From a checkpoint of a small transformer trained on Wikipedia.
Size: 15 layers, 5 heads of 64 (1 for keys and values), vocabulary 4096.
Architecture: LayerNorm before each block, rotary positions, no biases in attention or MLP, untied embeddings, attention and MLP in parallel.
Training: a variant of SOAP for these matrices, 660M tokens, 2518 steps.
Each number is 50 + 12 x the weight over its row's rms, rounded and kept within 0 to 99. Layers, rows and columns count from 0. The size before them is the row's rms in percent of the matrix's.

# up: layer 8 MLP up, 1920x320, rms 0.136, rows 1530-1582, columns 128-191
# down: layer 8 MLP down (transposed), 1920x320, rms 0.0971, rows 1530-1581, columns 128-191
up1530 097:55 41 62 62 37 19 60 27 36 53 45 41 47 46 43 75 54 49 51 51 39 26 41 63 49 51 75 61 14 50 41 45 47 76 69 58 50 56 57 48 60 20 67 56 38 58 64 41 50 52 33 49 50 57 33 40 40 38 58 65 25 39 54 59
down1530 095:57 56 55 51 41 81 74 54 49 60 52 37 48 58 30 49 69 24 46 64 38 63 55 27 37 47 59 69 52 34 36 61 20 42 39 58 46 52 47 42 55 71 24 32 44 62 75 66 47 55 55 61 33 44 61 42 58 60 34 44 28 51 12 30
up1531 102:43 30 62 71 56 61 55 75 34 29 59 40 71 56 57 54 60 56 50 61 56 62 56 27 31 46 37 58 42 55 19 50 43 52 35 37 46 53 44 50 63 45 48 45 46 65 61 55 54 66 40 30 48 42 59 50 47 39 48 49 55 55 39 59
down1531 109:27 30 54 61 57 54 51 39 53 53 46 54 68 22 47 63 46 38 69 46 39 51 55 55 42 64 55 52 34 51 18 38 67 59 44 48 36 56 51 48 50 70 54 86 60 52 58 60 46 54 24 57 66 26 49 38 63 46 61 29 63 61 37 65
up1532 101:55 51 46 48 62 58 60 53 45 40 54 62 56 77 51 49 67 33 49 46 56 40 55 64 68 62 42 47 52 60 59 67 70 53 28 48 63 48 44 44 63 51 74 54 50 52 41 46 67 58 77 58 27 48 59 56 53 54 30 49 42 67 54 63
down1532 111:62 31 31 57 59 46 47 35 48 60 35 34 52 40 34 60 68 44 57 62 35 59 46 46 63 57 45 54 49 40 47 60 52 39 44 41 57 58 51 54 44 35 32 52 51 56 61 45 58 59 39 57 31 64 78 42 64 48 39 55 49 22 52 77
up1533 097:31 40 39 54 56 37 42 31 54 31 19 33 67 46 54 64 36 40 49 34 48 56 56 45 50 43 64 37 67 45 58 41 41 47 47 57 67 56 44 58 33 29 19 62 36 41 59 48 54 36 59 45 24 53 30 45 44 60 53 40 57 49 33 28
down1533 086:39 47 52 65 74 47 52 39 42 44 62 46 55 67 25 41 59 56 52 61 49 58 57 39 60 37 51 55 52 52 50 51 57 57 36 44 42 46 57 48 55 49 77 68 47 17 54 48 53 57 41 46 45 43 22 41 66 25 60 64 51 42 55 39
up1534 104:51 37 40 47 46 59 53 67 56 40 36 59 56 44 61 44 57 49 55 59 49 56 32 37 46 51 44 47 35 75 42 63 63 50 48 52 65 45 46 44 57 39 53 52 51 29 76 44 49 37 51 45 54 67 40 58 42 45 37 55 40 52 49 32
down1534 107:57 65 32 41 37 46 50 43 64 52 43 60 50 57 36 54 79 46 54 47 47 23 43 35 28 51 51 70 31 59 37 73 40 44 55 36 40 46 39 47 53 35 67 44 30 37 50 52 39 64 55 48 61 64 19 59 66 49 37 40 40 60 50 82
up1535 102:64 65 49 64 56 64 32 59 37 37 51 30 39 47 64 55 55 44 68 56 36 56 55 45 59 52 53 52 47 60 42 46 68 67 34 69 30 28 52 44 48 54 60 37 50 35 35 53 40 38 52 49 26 45 46 35 34 46 56 50 53 61 49 65
down1535 095:50 30 34 44 49 33 59 47 63 65 39 51 53 40 74 61 59 64 45 43 60 48 64 48 52 72 44 51 39 51 48 60 61 26 76 49 59 53 58 59 68 63 45 59 47 54 53 41 53 36 52 81 54 49 63 42 58 36 46 47 68 78 40 57
up1536 104:44 45 47 39 45 73 40 48 50 47 37 67 52 63 56 40 45 50 55 31 33 59 51 57 32 69 67 58 42 57 63 55 52 52 66 60 55 41 36 54 46 58 48 45 54 49 56 56 45 37 36 78 42 43 26 43 62 52 47 50 68 66 38 65
down1536 103:42 44 21 58 54 53 47 40 58 48 42 40 64 41 38 48 32 57 42 65 48 52 71 60 51 47 60 46 35 55 52 58 68 42 58 49 22 65 26 49 54 71 48 52 50 33 30 65 45 53 40 62 56 47 50 43 55 48 68 46 67 62 55 64
up1537 101:49 68 36 72 56 44 46 38 75 50 55 30 58 57 32 52 79 41 51 37 52 54 46 41 36 32 55 64 54 56 35 48 43 40 65 48 54 46 33 32 52 58 57 72 48 41 49 34 59 52 66 68 56 64 52 32 62 43 59 34 45 62 16 53
down1537 103:41 25 52 54 41 47 32 76 58 43 27 46 63 49 65 49 59 50 35 55 65 68 32 29 52 39 31 51 65 48 71 46 66 56 63 56 40 65 55 33 53 56 38 55 23 63 38 28 60 34 27 55 52 30 45 46 52 48 47 59 45 59 57 48
up1538 095:54 42 46 60 57 51 54 37 35 56 71 36 55 64 44 59 23 55 52 38 47 41 66 86 38 51 48 39 38 44 48 45 64 49 42 61 43 47 44 41 57 57 36 48 37 66 57 60 29 38 52 57 63 59 39 64 53 59 38 45 24 62 49 72
down1538 092:39 43 52 48 38 45 63 56 46 39 33 60 60 65 32 37 36 53 20 47 55 62 30 33 62 26 64 56 55 44 69 47 52 62 46 54 37 51 57 52 38 32 47 57 56 44 57 70 49 56 23 62 54 41 54 39 72 51 50 48 68 55 51 58
up1539 101:43 61 50 51 48 49 65 66 39 39 59 35 44 73 47 56 55 44 39 62 46 42 50 20 41 76 67 46 62 62 45 40 44 37 48 35 49 50 59 59 54 65 39 46 59 53 44 47 41 57 27 55 36 48 45 51 85 48 44 53 38 60 29 48
down1539 102:53 45 66 50 50 47 61 67 42 64 39 45 39 43 24 44 38 43 27 54 54 45 45 41 49 67 55 33 58 35 55 43 60 48 52 43 34 46 59 67 72 50 51 34 33 69 57 47 50 69 24 26 43 51 52 61 61 55 58 50 49 56 53 41
up1540 104:34 21 36 47 17 69 48 35 66 52 55 55 55 80 61 38 63 48 41 51 62 55 30 28 46 58 48 52 42 54 65 52 79 50 30 47 64 65 61 43 47 42 53 48 46 62 42 69 39 40 43 61 55 29 35 74 40 55 75 43 37 61 45 56
down1540 104:31 32 51 31 62 55 40 34 50 63 46 58 50 46 59 48 35 44 46 61 38 57 77 49 48 49 62 42 70 55 48 65 63 54 36 46 64 54 78 58 75 72 50 45 70 41 64 63 69 35 34 37 51 62 28 66 32 59 46 50 43 57 53 53
up1541 099:28 43 56 41 53 74 62 48 55 36 45 33 43 54 32 61 61 55 29 49 34 52 57 40 52 32 51 31 44 58 51 52 53 52 62 50 55 29 47 59 42 51 36 59 42 53 58 51 56 58 65 61 42 44 57 80 38 49 54 63 33 45 34 35
down1541 103:60 47 41 39 49 52 46 28 70 62 70 69 59 62 50 48 52 63 70 54 56 69 54 57 43 36 41 45 45 68 52 39 53 61 42 59 52 30 58 55 56 66 60 37 73 47 50 46 40 66 34 46 68 42 70 35 49 54 58 71 53 71 47 68
up1542 101:41 40 38 60 47 37 56 59 46 49 43 67 40 62 51 51 45 82 42 71 67 35 45 39 40 42 47 57 77 72 78 51 75 61 47 52 27 41 45 51 68 52 73 29 58 40 37 59 23 54 73 46 44 51 46 08 43 40 59 64 59 44 39 46
down1542 105:25 36 28 39 40 47 60 49 48 48 41 62 51 27 44 29 69 56 42 32 67 43 76 60 58 49 50 50 64 53 69 68 37 51 42 73 56 57 57 40 63 35 53 38 50 41 38 26 34 63 48 48 61 63 60 65 58 53 61 66 54 47 55 45
up1543 111:77 54 49 35 39 48 52 50 57 70 60 51 50 43 42 56 55 50 48 36 36 33 44 42 41 44 49 40 43 47 42 58 79 45 52 56 43 67 43 41 52 60 49 45 53 61 72 45 49 33 47 57 47 35 66 41 68 57 61 32 48 19 33 66
down1543 104:68 62 63 54 55 56 40 42 41 43 53 66 52 82 46 47 76 41 47 54 40 40 53 48 43 69 56 57 44 43 40 57 45 43 43 42 28 48 64 52 63 56 28 49 60 69 51 41 60 58 54 59 36 66 52 29 49 54 70 42 46 67 50 71
up1544 101:69 71 50 36 39 56 29 46 44 57 60 51 52 67 43 59 52 19 40 43 47 48 53 57 29 72 41 46 42 25 60 61 46 44 45 29 80 55 44 48 62 51 73 37 38 69 53 43 41 42 50 59 39 47 37 32 53 44 57 43 57 57 30 49
down1544 097:62 47 35 37 74 42 66 70 48 44 70 82 80 29 52 52 62 51 44 47 53 48 55 64 57 36 19 52 64 50 50 47 77 44 58 54 53 47 53 59 36 66 74 66 50 21 68 46 53 66 54 36 36 50 53 55 19 56 59 56 38 59 53 55
up1545 105:51 43 57 47 68 61 59 41 28 42 44 50 65 40 49 55 51 58 60 70 44 56 64 39 77 52 33 52 36 54 42 38 44 53 30 55 52 37 48 55 55 49 45 56 67 35 54 37 41 43 60 35 30 31 50 34 55 61 62 49 57 34 32 60
down1545 116:23 44 50 27 61 40 58 48 60 54 55 53 42 58 36 60 54 69 55 37 38 28 41 66 64 67 33 28 49 69 45 32 76 41 72 66 73 40 50 49 36 33 39 63 50 53 26 42 48 42 57 54 51 30 75 58 49 68 59 33 51 43 35 54
up1546 097:53 43 48 70 17 62 41 42 24 62 36 60 44 67 72 54 58 54 64 48 53 39 54 22 24 68 32 57 60 56 42 23 63 35 56 25 51 50 83 65 41 60 49 34 39 58 41 44 46 16 63 58 50 40 40 50 59 36 50 46 47 41 65 71
down1546 102:61 61 42 60 53 54 52 56 55 63 66 42 58 20 50 33 52 56 70 50 53 50 48 57 55 63 39 37 36 46 65 41 62 45 56 36 57 48 53 39 55 37 27 57 50 65 37 52 64 55 71 64 53 44 32 59 46 32 49 44 39 36 41 35
up1547 072:50 63 58 30 57 74 69 54 38 57 52 59 51 49 64 48 41 52 41 45 25 48 56 59 52 48 67 43 59 35 49 24 72 43 46 41 10 52 45 48 44 55 37 46 39 31 32 69 32 43 47 42 40 65 54 48 53 49 41 63 55 35 65 32
down1547 075:40 61 36 60 56 28 55 68 44 47 39 47 47 59 25 40 65 65 60 66 47 41 44 43 44 69 58 35 42 30 47 64 61 66 42 65 45 59 44 51 58 39 41 54 62 79 62 46 54 39 56 49 64 53 40 56 67 54 25 48 48 46 62 52
up1548 110:54 35 60 43 17 54 37 30 49 45 38 65 42 52 38 64 25 37 47 45 77 30 71 43 58 53 67 44 52 48 56 55 49 49 34 38 44 61 42 58 74 49 72 60 32 65 54 50 50 53 62 38 35 58 40 47 63 40 59 42 40 46 43 45
down1548 114:62 36 45 60 58 63 38 41 56 47 58 55 60 62 59 73 42 24 57 52 32 38 56 46 55 46 51 58 51 49 67 43 30 64 48 70 48 47 35 38 66 38 54 70 57 54 63 18 55 45 45 56 54 61 62 41 51 34 62 51 88 66 45 29
up1549 101:66 61 41 39 40 40 38 58 44 58 41 59 50 57 65 57 56 74 59 54 57 66 56 42 33 59 48 55 34 62 59 58 62 37 22 44 42 45 48 35 52 31 75 56 40 49 43 50 47 53 62 25 64 54 56 50 68 52 46 73 51 43 85 54
down1549 102:68 41 52 68 58 47 67 42 63 53 41 53 49 66 55 43 53 50 46 50 66 65 48 60 62 43 51 40 62 71 46 51 30 49 39 27 68 57 47 29 62 42 49 47 60 58 32 28 54 54 66 43 71 46 34 55 52 39 31 66 58 59 39 63
up1550 092:38 27 69 29 64 56 30 71 52 44 52 39 67 40 52 50 41 37 54 34 49 67 57 43 37 43 45 70 54 38 37 52 42 39 48 40 53 61 39 62 44 45 29 54 45 52 53 43 55 29 47 49 50 28 54 39 43 47 60 38 70 64 72 53
down1550 110:33 45 56 25 81 49 33 42 64 57 30 49 59 48 60 56 61 46 62 46 60 70 59 59 20 35 51 58 28 32 63 54 45 54 31 64 55 47 54 55 60 51 52 38 40 57 61 35 52 54 51 29 43 44 39 49 63 50 69 46 57 71 62 54
up1551 101:63 56 60 42 54 45 55 33 66 49 52 71 53 27 56 48 56 14 50 26 76 76 40 40 27 37 59 58 33 62 47 45 73 44 53 53 68 46 28 66 42 36 35 54 48 31 76 71 58 29 75 76 64 59 62 59 37 29 55 47 50 49 62 44
down1551 094:67 16 47 57 44 41 37 41 46 44 39 57 33 59 40 39 56 37 36 43 53 52 46 55 57 65 61 53 54 60 44 41 36 50 42 54 32 55 51 43 75 51 48 42 52 44 60 67 62 43 55 55 54 65 43 29 31 49 41 55 77 40 63 52
up1552 101:55 38 35 68 34 65 46 44 56 36 38 53 64 54 59 51 37 55 45 45 43 74 44 64 44 70 61 57 46 49 47 61 39 69 39 46 72 51 52 37 53 63 36 53 31 50 68 63 51 56 43 48 70 52 71 58 33 59 44 39 60 66 54 63
down1552 099:56 52 46 54 37 34 42 48 50 40 43 33 52 57 59 50 40 75 60 38 40 66 65 62 46 65 64 51 37 37 30 63 43 45 39 58 43 56 44 25 42 74 63 64 30 54 69 46 61 13 28 44 55 50 45 51 39 78 51 50 56 44 40 36
up1553 104:39 47 50 38 55 44 44 47 44 55 40 43 38 76 24 42 52 56 55 72 62 50 14 41 51 45 68 68 75 28 57 36 45 68 44 49 40 49 32 54 36 58 42 56 50 70 61 52 45 35 48 89 48 42 51 29 49 41 57 53 64 23 41 37
down1553 096:62 56 34 57 51 36 71 45 66 30 42 57 30 32 34 47 47 35 47 63 50 49 37 59 46 59 48 48 63 25 79 57 49 39 38 38 49 50 35 64 60 55 71 40 63 44 37 31 61 44 49 46 63 26 65 50 59 57 43 43 43 46 55 60
up1554 096:46 58 59 45 29 40 33 46 52 45 76 45 60 66 50 44 65 28 38 46 61 45 43 32 58 55 44 54 46 44 38 44 41 32 44 52 35 49 70 58 34 40 64 45 58 30 52 57 73 60 39 59 54 52 61 71 63 53 56 72 70 51 23 37
down1554 100:43 62 46 46 40 46 43 45 43 45 63 41 38 46 41 43 70 58 38 45 51 67 59 38 53 36 37 46 53 45 45 45 41 68 52 53 43 48 27 34 28 26 58 57 55 32 48 41 69 43 29 51 47 51 61 41 61 42 40 33 73 44 52 41
up1555 098:55 61 53 47 33 68 36 49 75 60 59 52 48 46 24 69 49 58 60 50 54 53 63 26 64 54 60 46 15 66 35 60 45 66 40 49 29 48 58 59 51 33 88 54 49 42 34 52 27 37 65 44 54 39 65 51 43 47 32 43 60 54 48 31
down1555 110:44 35 43 26 58 59 52 25 61 42 47 59 27 50 40 61 52 36 76 40 57 78 52 66 49 43 43 25 67 47 49 50 41 43 53 47 48 18 45 58 45 43 69 58 33 48 61 35 53 67 58 47 64 49 53 57 57 65 44 52 48 35 59 54
up1556 097:40 38 57 32 49 38 66 35 67 40 55 44 51 58 40 45 42 77 48 41 66 47 45 68 43 56 60 52 51 49 65 38 54 55 72 44 54 55 48 57 71 58 53 46 63 62 77 40 50 32 64 63 43 61 45 72 54 65 54 48 57 57 34 32
down1556 094:56 56 55 39 36 62 52 65 51 49 64 58 59 52 40 57 61 49 38 49 42 41 38 37 48 57 58 47 50 49 55 59 64 50 53 45 54 46 54 34 42 63 74 47 44 72 65 52 44 54 44 61 57 58 23 50 42 50 53 39 68 35 39 77
up1557 098:47 32 64 62 67 30 41 52 39 43 42 39 60 59 62 53 48 46 67 51 55 46 59 67 55 31 43 65 39 72 46 37 54 25 56 58 50 45 40 42 44 44 49 67 51 61 50 39 62 51 80 55 55 35 68 44 39 65 35 35 28 42 31 32
down1557 109:34 50 49 77 58 44 71 53 50 50 23 42 55 58 53 61 78 44 56 80 44 44 66 51 36 34 39 56 55 44 59 43 43 37 36 49 39 67 58 43 68 52 35 63 49 31 57 23 55 75 34 32 59 69 46 40 39 55 39 57 37 66 35 47
up1558 096:47 52 49 58 58 55 46 53 60 37 28 44 26 55 57 57 41 52 62 41 44 48 75 49 32 32 59 39 61 60 28 44 44 46 52 61 45 46 46 55 54 41 45 37 45 52 47 46 46 76 56 48 66 43 40 53 28 47 55 60 46 44 42 50
down1558 080:45 58 45 35 67 34 52 47 72 48 31 60 47 54 38 51 44 37 58 34 45 56 68 45 57 53 49 47 42 55 37 39 19 60 39 60 41 49 50 50 68 68 55 64 68 43 37 30 56 49 48 53 34 52 34 52 55 24 60 53 52 50 51 31
up1559 093:77 62 35 52 40 51 63 51 59 49 58 69 64 44 43 36 48 59 55 55 59 47 66 41 47 45 46 43 61 48 37 19 62 29 39 61 49 44 40 37 48 53 64 75 43 55 53 71 46 65 53 49 61 51 64 48 60 69 63 60 48 52 49 55
down1559 089:51 39 64 60 27 53 56 56 27 70 52 48 48 25 61 46 45 57 39 49 65 57 61 59 57 49 61 61 39 55 30 52 21 58 51 21 48 53 44 45 44 42 42 74 54 44 49 47 56 60 47 27 61 72 30 29 59 59 47 61 48 57 37 37
up1560 097:48 35 63 59 31 61 43 47 47 46 49 59 68 27 56 50 62 45 47 49 36 56 63 44 45 51 58 68 64 55 63 56 22 70 57 47 41 57 43 48 28 73 49 45 51 55 56 44 65 57 37 56 68 35 22 52 52 72 49 48 37 52 47 60
down1560 085:41 64 41 55 63 55 52 50 37 73 66 61 39 58 54 44 54 51 66 43 51 66 47 67 41 62 58 41 66 52 50 47 34 45 63 58 60 26 50 52 68 40 60 61 39 48 57 65 39 29 45 54 29 42 47 52 54 58 39 50 75 61 41 44
up1561 103:47 32 26 47 56 69 51 41 25 60 59 50 64 52 52 49 44 53 49 68 35 68 54 44 68 50 49 59 50 68 46 57 46 65 39 52 24 56 46 55 44 41 28 51 40 39 41 62 62 33 82 69 36 47 52 35 55 49 72 42 41 56 58 40
down1561 110:61 51 40 58 48 36 54 59 46 44 33 67 41 52 60 54 59 56 59 56 56 56 65 42 77 35 50 55 57 43 56 52 62 73 53 51 68 50 51 81 50 59 50 50 68 78 67 45 64 52 73 52 38 66 44 47 52 66 54 62 67 46 34 30
up1562 096:48 62 70 10 52 46 38 26 69 58 48 47 39 53 47 66 57 61 56 34 52 62 70 59 58 44 53 54 38 46 33 47 61 45 37 35 59 72 47 44 70 52 51 34 42 30 66 52 55 36 53 54 62 43 43 71 68 52 35 55 52 64 69 46
down1562 101:51 64 63 56 52 52 45 57 69 54 60 41 44 61 53 40 47 30 30 59 61 40 49 50 59 57 51 42 64 56 61 62 36 51 63 57 59 55 50 52 42 48 40 56 42 57 44 32 45 45 57 38 55 40 37 46 54 32 58 46 55 48 49 58
up1563 093:36 49 27 67 31 39 62 40 59 35 31 57 30 58 51 35 53 56 39 45 54 58 45 55 44 43 55 84 44 63 55 53 52 42 74 50 75 67 43 40 55 34 42 47 58 60 39 55 38 51 47 49 62 34 57 65 59 42 59 54 39 46 57 38
down1563 097:61 38 85 40 78 58 51 59 42 70 59 29 51 49 40 58 59 38 74 47 46 46 45 64 48 61 36 48 60 56 22 42 32 50 44 49 22 25 48 57 47 52 49 45 50 49 55 46 54 48 45 44 61 63 36 52 44 44 49 42 58 58 54 62
up1564 102:41 81 63 56 52 42 31 55 47 64 39 54 64 52 66 59 64 54 52 44 56 62 63 35 72 56 51 54 18 49 49 33 39 39 57 41 52 62 29 51 49 34 49 42 68 39 53 31 47 42 66 51 59 60 37 44 41 42 53 62 70 53 68 76
down1564 110:66 32 48 43 66 57 56 38 50 39 68 47 49 69 40 29 50 49 20 49 74 41 35 47 43 58 31 36 62 63 73 52 49 29 67 62 44 43 47 49 50 40 29 65 43 54 39 54 58 70 58 49 59 45 54 27 47 81 73 45 56 60 69 41
up1565 101:36 46 55 56 49 53 36 49 50 56 51 17 35 57 43 64 40 56 40 53 40 70 61 59 64 41 73 51 43 62 29 59 49 41 56 42 58 58 62 55 54 55 74 53 58 55 47 41 34 35 84 59 49 54 48 66 59 45 52 39 62 50 51 56
down1565 095:54 54 38 48 59 44 49 49 59 57 69 61 48 45 52 49 51 55 63 49 50 30 42 56 58 62 50 49 39 51 36 53 18 50 67 35 42 38 36 61 54 71 30 57 56 47 50 64 46 57 54 54 44 56 21 60 65 68 26 26 48 37 47 53
up1566 099:64 66 44 78 62 36 59 32 44 36 57 54 64 37 56 59 46 59 53 34 59 50 59 36 52 17 42 55 51 72 52 34 61 54 57 51 66 54 57 57 45 56 43 31 35 35 57 55 58 35 46 38 37 33 41 44 52 43 52 56 49 36 60 53
down1566 102:68 42 62 67 66 48 48 43 40 35 54 50 50 55 30 50 55 61 46 71 55 39 60 31 58 68 63 69 61 50 40 26 65 39 43 46 49 55 54 46 64 30 68 39 57 41 34 61 47 75 60 34 39 58 52 39 50 28 57 39 56 50 50 43
up1567 102:48 41 86 64 34 60 38 52 46 47 47 54 55 51 37 55 43 37 61 50 33 41 52 67 47 36 45 61 60 33 31 39 37 45 53 51 42 50 63 41 48 60 50 61 60 41 36 56 63 47 40 49 42 53 42 52 60 62 56 66 56 57 67 35
down1567 108:31 45 46 49 36 33 57 46 50 92 34 58 44 33 46 51 68 25 59 71 38 41 41 41 47 42 45 39 47 41 68 55 95 53 57 35 32 43 64 47 42 61 45 58 44 66 38 48 60 42 52 66 45 49 44 65 42 46 75 40 49 46 36 60
up1568 081:48 55 67 52 29 29 34 56 53 45 43 46 52 50 60 69 16 64 29 59 53 15 70 43 45 54 58 59 31 65 69 52 75 57 31 38 59 40 50 63 36 52 62 23 52 56 63 64 68 47 40 58 28 49 58 45 47 44 59 31 58 55 55 42
down1568 084:44 35 46 50 65 54 73 38 48 50 59 59 26 43 51 34 64 50 48 47 49 52 43 61 64 55 36 48 35 47 57 35 48 28 56 60 39 47 55 63 53 46 43 50 40 62 46 40 34 25 34 40 56 44 44 51 43 38 22 60 39 42 60 46
up1569 097:45 49 43 60 60 32 55 50 39 62 46 69 69 42 45 42 58 64 51 76 33 40 54 58 44 26 62 53 42 61 36 41 56 51 59 64 44 63 46 47 41 61 39 45 43 49 60 60 36 41 36 45 42 45 53 28 31 51 45 65 40 67 46 53
down1569 097:41 44 35 72 76 26 52 45 70 42 49 44 52 47 41 59 43 62 69 37 55 50 34 53 51 62 49 42 48 39 51 58 49 67 56 61 62 55 54 49 58 46 44 55 53 59 33 64 75 54 54 40 54 58 41 67 49 73 52 42 66 49 19 56
up1570 095:50 57 58 52 50 58 47 50 54 55 64 57 60 41 51 24 62 45 37 62 44 64 28 57 33 46 44 55 68 48 54 62 60 50 31 53 58 59 42 48 54 54 47 32 47 52 65 43 53 56 35 44 27 41 77 48 26 31 51 38 51 41 61 57
down1570 098:47 50 41 61 47 28 46 56 51 38 38 47 52 50 48 58 65 44 41 86 65 54 32 42 44 55 39 33 47 21 51 47 50 60 52 67 38 42 43 54 43 55 35 47 51 53 52 29 28 44 61 41 48 41 66 43 42 58 44 43 38 24 20 41
up1571 107:50 52 23 49 44 41 43 53 53 52 37 68 71 61 54 06 68 55 37 60 46 48 47 33 45 32 52 45 45 68 46 62 60 57 68 54 42 71 43 33 30 35 19 61 43 48 33 39 48 67 47 58 47 48 59 43 44 42 67 46 41 65 70 54
down1571 111:74 55 56 67 62 66 61 52 64 46 47 42 68 49 45 48 62 52 52 56 45 52 77 50 54 50 32 41 38 35 59 37 81 56 53 45 72 66 51 46 48 52 32 59 35 65 49 74 50 58 36 45 42 50 46 54 55 40 41 48 45 50 63 44
up1572 102:48 50 32 31 26 46 47 47 44 65 47 30 43 52 69 48 45 60 56 49 67 41 53 53 40 39 43 34 30 61 43 57 32 61 42 23 55 34 21 66 56 58 46 13 60 37 38 41 51 59 60 57 48 54 48 67 48 63 46 63 67 45 56 37
down1572 106:46 49 58 67 57 56 34 52 74 65 61 40 54 66 55 52 31 57 46 48 62 47 45 50 34 67 20 19 52 56 38 51 53 23 58 46 54 64 52 66 42 63 42 44 50 35 60 22 50 44 46 51 32 60 35 59 54 49 34 61 41 65 42 56
up1573 105:54 44 70 71 46 37 49 48 60 49 44 55 53 63 59 63 52 56 42 61 61 66 62 48 63 60 43 61 56 47 53 65 54 61 42 36 76 46 44 75 45 56 61 53 69 52 52 69 44 43 52 43 43 42 56 51 69 77 57 56 58 69 40 45
down1573 112:39 61 54 54 51 51 32 41 52 34 45 69 59 62 47 57 47 32 53 43 54 63 71 54 48 52 41 34 66 61 61 68 52 53 51 36 47 70 47 59 48 52 36 36 27 42 69 56 41 55 58 52 45 38 30 46 40 58 22 41 61 79 54 48
up1574 109:31 51 39 71 59 59 64 40 44 45 67 39 57 38 54 51 51 35 40 59 61 49 61 40 43 35 47 53 42 55 61 53 52 38 30 40 33 54 36 43 49 43 43 40 50 59 29 41 60 58 52 48 67 41 38 36 62 41 56 38 45 34 40 62
down1574 114:50 48 30 42 48 63 54 39 43 58 49 56 42 50 23 59 51 57 31 43 62 49 45 30 39 53 73 45 49 44 63 50 50 37 53 25 39 67 55 29 31 41 43 71 36 45 37 21 46 37 61 45 73 59 52 53 49 39 58 35 44 50 38 62
up1575 085:45 53 53 33 47 47 33 48 37 71 51 38 51 51 60 34 47 70 49 52 65 37 43 46 62 40 49 38 59 36 48 26 48 53 37 47 42 58 64 60 39 55 46 73 39 41 54 35 70 36 35 52 60 57 30 54 55 57 66 75 52 55 49 40
down1575 082:53 53 66 61 54 29 49 57 60 56 51 60 36 44 22 71 66 17 52 58 35 49 66 56 50 53 53 69 48 42 56 67 44 45 40 43 61 60 49 60 65 50 51 49 67 40 57 55 37 51 51 73 41 32 44 35 54 77 25 53 40 50 49 40
up1576 094:46 41 56 52 60 64 64 37 71 44 55 57 54 68 44 57 56 46 57 41 44 48 55 44 43 45 67 66 29 39 43 35 65 45 48 41 40 53 57 35 49 37 34 51 34 43 39 38 54 37 41 47 57 39 63 89 55 78 45 45 52 63 32 40
down1576 097:57 48 48 31 45 34 43 47 46 39 44 60 48 48 53 46 61 39 39 52 36 63 50 65 41 31 67 40 64 57 68 63 52 67 54 55 60 43 50 59 41 41 63 61 54 73 54 25 42 53 56 44 76 53 68 44 56 63 48 37 49 43 35 68
up1577 103:36 55 50 46 63 29 43 40 49 69 52 52 56 59 35 52 46 41 24 38 48 50 57 46 62 33 70 44 38 43 52 58 50 47 40 38 50 37 41 41 53 45 46 59 57 57 55 49 52 42 49 53 54 23 44 50 37 45 53 53 50 56 50 38
down1577 110:62 39 46 49 59 45 47 35 71 65 61 49 52 72 50 39 41 50 30 47 56 66 12 39 52 42 44 48 36 55 46 59 59 52 48 64 62 29 56 39 35 56 50 70 17 31 57 40 39 65 83 42 54 43 49 56 52 57 60 45 45 52 53 58
up1578 104:40 58 55 47 61 47 43 59 58 78 46 32 69 41 68 57 57 23 66 68 66 28 41 58 53 70 61 27 44 61 48 47 39 52 22 57 34 63 32 68 47 37 52 61 52 44 53 62 55 42 69 62 40 60 71 28 55 63 62 54 42 54 49 63
down1578 123:58 39 48 45 41 36 40 70 55 54 60 32 46 63 53 21 53 52 55 60 49 59 38 63 47 43 35 29 52 72 55 60 37 47 62 42 42 28 39 55 58 61 54 42 21 54 44 56 39 43 40 53 40 47 45 27 43 82 37 48 63 58 43 43
up1579 099:53 54 63 58 44 55 64 43 37 28 61 57 31 43 50 36 45 48 57 36 41 41 56 66 33 50 58 48 59 27 32 52 53 57 32 46 46 64 34 44 21 55 43 32 60 51 43 61 29 45 44 57 58 46 57 36 47 58 50 46 61 72 40 51
down1579 092:43 45 49 60 44 66 34 49 59 58 31 32 51 60 48 53 78 59 31 37 33 45 48 31 44 62 37 51 35 48 38 68 74 47 57 51 42 68 53 59 37 55 63 54 47 54 69 51 51 37 46 44 45 36 42 26 39 54 43 49 70 33 59 23
up1580 101:37 48 42 32 62 59 46 72 44 44 61 24 44 53 77 49 43 65 42 52 47 48 53 45 28 60 52 54 52 55 22 47 66 51 46 51 46 37 51 54 69 58 56 53 68 49 78 60 54 38 69 75 39 48 47 53 40 44 46 38 57 54 39 47
down1580 101:36 68 49 44 53 59 43 43 32 56 53 30 56 49 59 49 53 86 49 60 57 51 48 47 59 60 44 70 69 69 46 36 52 48 29 52 67 45 77 70 37 42 56 66 22 45 40 50 48 42 54 41 42 50 50 57 40 60 46 52 78 29 40 53
up1581 106:59 37 57 48 49 36 60 35 75 47 75 23 58 47 49 43 48 57 43 38 47 45 37 39 38 54 38 77 48 50 34 57 51 60 49 61 69 42 55 54 31 65 68 52 36 64 47 55 71 59 66 56 56 64 56 41 45 60 33 35 45 60 37 48
down1581 112:44 35 40 39 58 56 75 52 49 46 66 56 46 43 39 62 41 72 50 54 43 46 46 26 62 27 34 48 29 59 56 68 35 62 53 43 33 56 43 36 61 72 54 46 54 53 39 53 65 66 54 52 70 76 63 33 46 46 36 56 59 46 47 61
up1582 109:38 49 51 72 52 58 47 42 55 79 52 34 54 59 60 69 44 54 31 31 42 60 47 65 52 72 42 46 68 50 45 50 54 63 34 66 45 52 50 45 36 49 30 77 41 44 34 68 50 44 60 69 57 49 67 33 45 59 31 64 57 45 40 51